Part of a small language model's weights: LayerNorm before each block, learned positions.
Each number is 200 + 20 x the weight over its row's rms, rounded and kept within 0 to 999. Layers, rows and columns count from 0. The size before them is the row's rms in percent of the matrix's.

# q: layer 7 attention query, 128x128, rms 0.108, rows 0-5, columns 0-127
# k: layer 7 attention key, 128x128, rms 0.0991, rows 0-4, columns 0-127
q0,091,203,211,219,196,188,202,189,227,215,225,239,201,181,198,202,207,232,252,205,242,163,208,168,202,184,180,186,175,192,197,211,210,200,237,215,188,192,212,179,227,200,181,152,183,218,185,196,193,205,194,209,205,189,209,210,190,200,204,160,195,190,246,193,154,220,189,199,164,209,200,207,188,194,201,214,164,177,154,200,203,185,196,215,195,198,183,223,205,168,178,212,190,215,173,231,162,244,185,195,202,224,244,205,212,186,232,207,179,207,175,167,209,188,203,208,198,192,181,227,202,196,184,181,211,201,223,188,216
k0,068,204,201,170,181,221,201,190,193,234,205,217,194,183,209,196,226,191,195,173,186,211,174,214,218,210,181,209,211,225,223,202,173,188,170,195,183,204,203,216,190,206,204,195,201,164,170,204,173,194,212,227,182,226,213,194,209,208,191,199,188,234,159,170,185,226,200,184,180,198,242,182,170,238,234,218,173,213,189,198,206,230,210,216,197,195,174,164,222,213,222,215,210,203,202,188,181,203,208,194,176,218,208,217,199,188,210,222,159,206,212,209,227,270,174,203,186,176,213,201,197,215,193,195,213,194,246,147,183
q1,104,198,181,200,171,228,196,210,210,194,221,172,221,211,209,200,210,179,186,166,195,213,240,207,191,208,204,175,211,191,180,197,197,197,202,219,214,195,172,214,214,187,210,186,192,219,209,200,164,185,194,178,207,211,183,202,177,235,181,176,211,209,220,197,231,195,223,228,161,163,202,227,164,160,188,237,181,194,178,215,240,185,185,169,210,222,232,205,195,199,179,219,168,185,222,235,196,215,210,200,178,189,244,230,198,231,220,213,212,202,195,226,186,192,211,204,224,193,224,206,179,188,158,202,178,183,232,162,190
k1,098,192,217,173,185,222,197,203,166,228,188,182,233,201,186,225,203,182,197,179,206,265,223,194,175,198,227,178,188,217,173,231,196,172,202,206,226,162,164,221,229,214,213,193,180,228,204,188,189,160,213,172,225,227,180,189,179,211,213,180,199,213,171,192,203,191,210,202,202,210,229,198,191,179,195,221,199,208,179,209,199,201,178,173,215,182,237,187,185,197,218,208,193,196,208,204,215,202,207,185,204,199,235,181,204,215,217,188,215,222,199,190,184,197,176,236,239,203,197,215,148,174,204,230,196,185,228,157,198
q2,087,225,196,226,189,206,192,183,233,230,185,182,220,216,192,169,190,205,205,224,175,230,192,215,220,219,219,181,206,210,199,205,200,177,184,193,202,204,185,210,199,214,217,210,174,173,185,181,182,203,201,200,197,232,200,213,195,165,198,174,224,169,181,207,191,218,195,218,216,197,158,192,214,208,214,234,211,174,230,169,201,216,146,181,204,210,205,224,185,172,183,193,188,216,206,224,194,202,167,222,209,228,202,190,204,190,205,224,235,235,160,175,219,213,206,169,175,185,188,191,191,179,230,245,195,170,186,221,152
k2,081,198,214,224,197,191,154,216,191,190,202,165,202,211,211,211,179,170,177,221,182,202,200,240,224,222,186,158,208,192,196,198,202,175,185,178,223,201,186,220,204,191,212,213,211,219,194,182,210,218,202,207,166,179,214,203,168,190,226,192,148,168,214,244,207,215,195,218,238,196,171,190,185,195,167,174,228,182,191,198,203,224,204,190,251,193,208,206,211,184,185,175,204,201,188,204,224,181,196,219,210,239,186,210,205,228,194,188,238,226,205,190,220,192,238,181,198,204,215,164,186,240,216,199,212,222,206,220,172
q3,092,193,210,194,213,220,207,207,185,163,198,174,202,198,191,198,169,173,196,206,196,210,247,231,204,230,237,254,203,183,221,176,186,218,184,222,179,167,198,198,201,187,235,221,224,211,201,207,201,204,206,180,187,217,208,206,201,211,223,150,184,206,208,224,224,197,219,205,247,175,198,190,192,191,177,210,206,194,191,191,213,191,154,188,231,195,221,178,207,238,193,196,197,202,224,198,232,195,142,209,207,216,213,194,215,210,197,200,220,244,190,178,180,174,209,194,224,195,192,177,174,191,177,218,176,195,167,178,188
k3,093,194,197,207,182,194,173,189,190,193,209,164,209,220,218,207,178,203,165,185,186,225,216,220,172,212,224,202,199,201,165,193,192,188,163,195,180,214,196,230,218,230,163,216,213,220,189,187,226,179,188,188,234,185,209,195,170,190,214,209,220,166,196,229,225,213,227,189,206,209,166,204,223,170,153,192,194,181,199,169,229,231,178,179,204,210,233,198,206,167,191,183,191,221,198,175,223,214,236,208,219,183,207,231,190,221,206,187,243,231,208,214,192,188,201,222,239,212,219,206,186,223,181,195,162,214,203,201,181
q4,101,215,171,186,225,202,220,210,227,205,230,191,254,197,217,217,216,191,193,182,184,219,213,174,207,139,203,190,182,189,172,160,179,161,210,197,253,193,194,189,175,165,176,212,148,205,207,201,214,174,179,217,210,201,185,194,172,207,228,192,188,216,202,185,223,190,214,204,185,180,213,209,176,212,184,180,217,216,225,229,203,211,186,194,202,207,172,198,207,223,228,214,222,206,210,211,166,215,189,211,237,219,198,207,170,197,187,201,174,203,208,210,181,165,193,226,227,188,210,216,190,202,202,178,219,205,228,184,219
k4,088,239,199,208,222,171,222,204,182,208,190,168,216,204,213,197,219,152,195,166,216,183,204,166,188,189,221,185,183,202,191,206,207,199,187,219,215,191,180,165,185,206,201,189,197,198,221,178,193,189,156,183,220,187,227,215,201,217,215,190,213,195,182,158,236,189,201,215,162,218,217,220,178,199,193,188,226,282,198,198,234,182,205,227,195,225,199,206,205,195,246,215,188,229,168,203,192,193,180,185,207,188,195,209,192,229,183,170,191,185,198,189,197,206,179,240,212,180,177,199,193,200,199,196,224,198,218,176,179
q5,088,167,226,195,221,235,213,212,182,166,183,184,211,227,193,215,189,209,183,203,207,193,228,190,204,209,198,203,179,196,194,179,203,173,239,229,190,164,222,221,204,203,173,179,200,250,221,217,190,191,218,195,222,244,223,213,221,191,160,205,201,193,229,197,211,209,242,210,187,201,243,206,191,200,173,174,189,209,209,210,215,220,177,188,207,195,243,206,175,183,178,186,196,208,205,197,231,161,217,200,189,200,182,208,187,229,178,188,236,172,188,199,216,206,222,245,212,187,171,209,161,192,194,204,213,194,195,175,178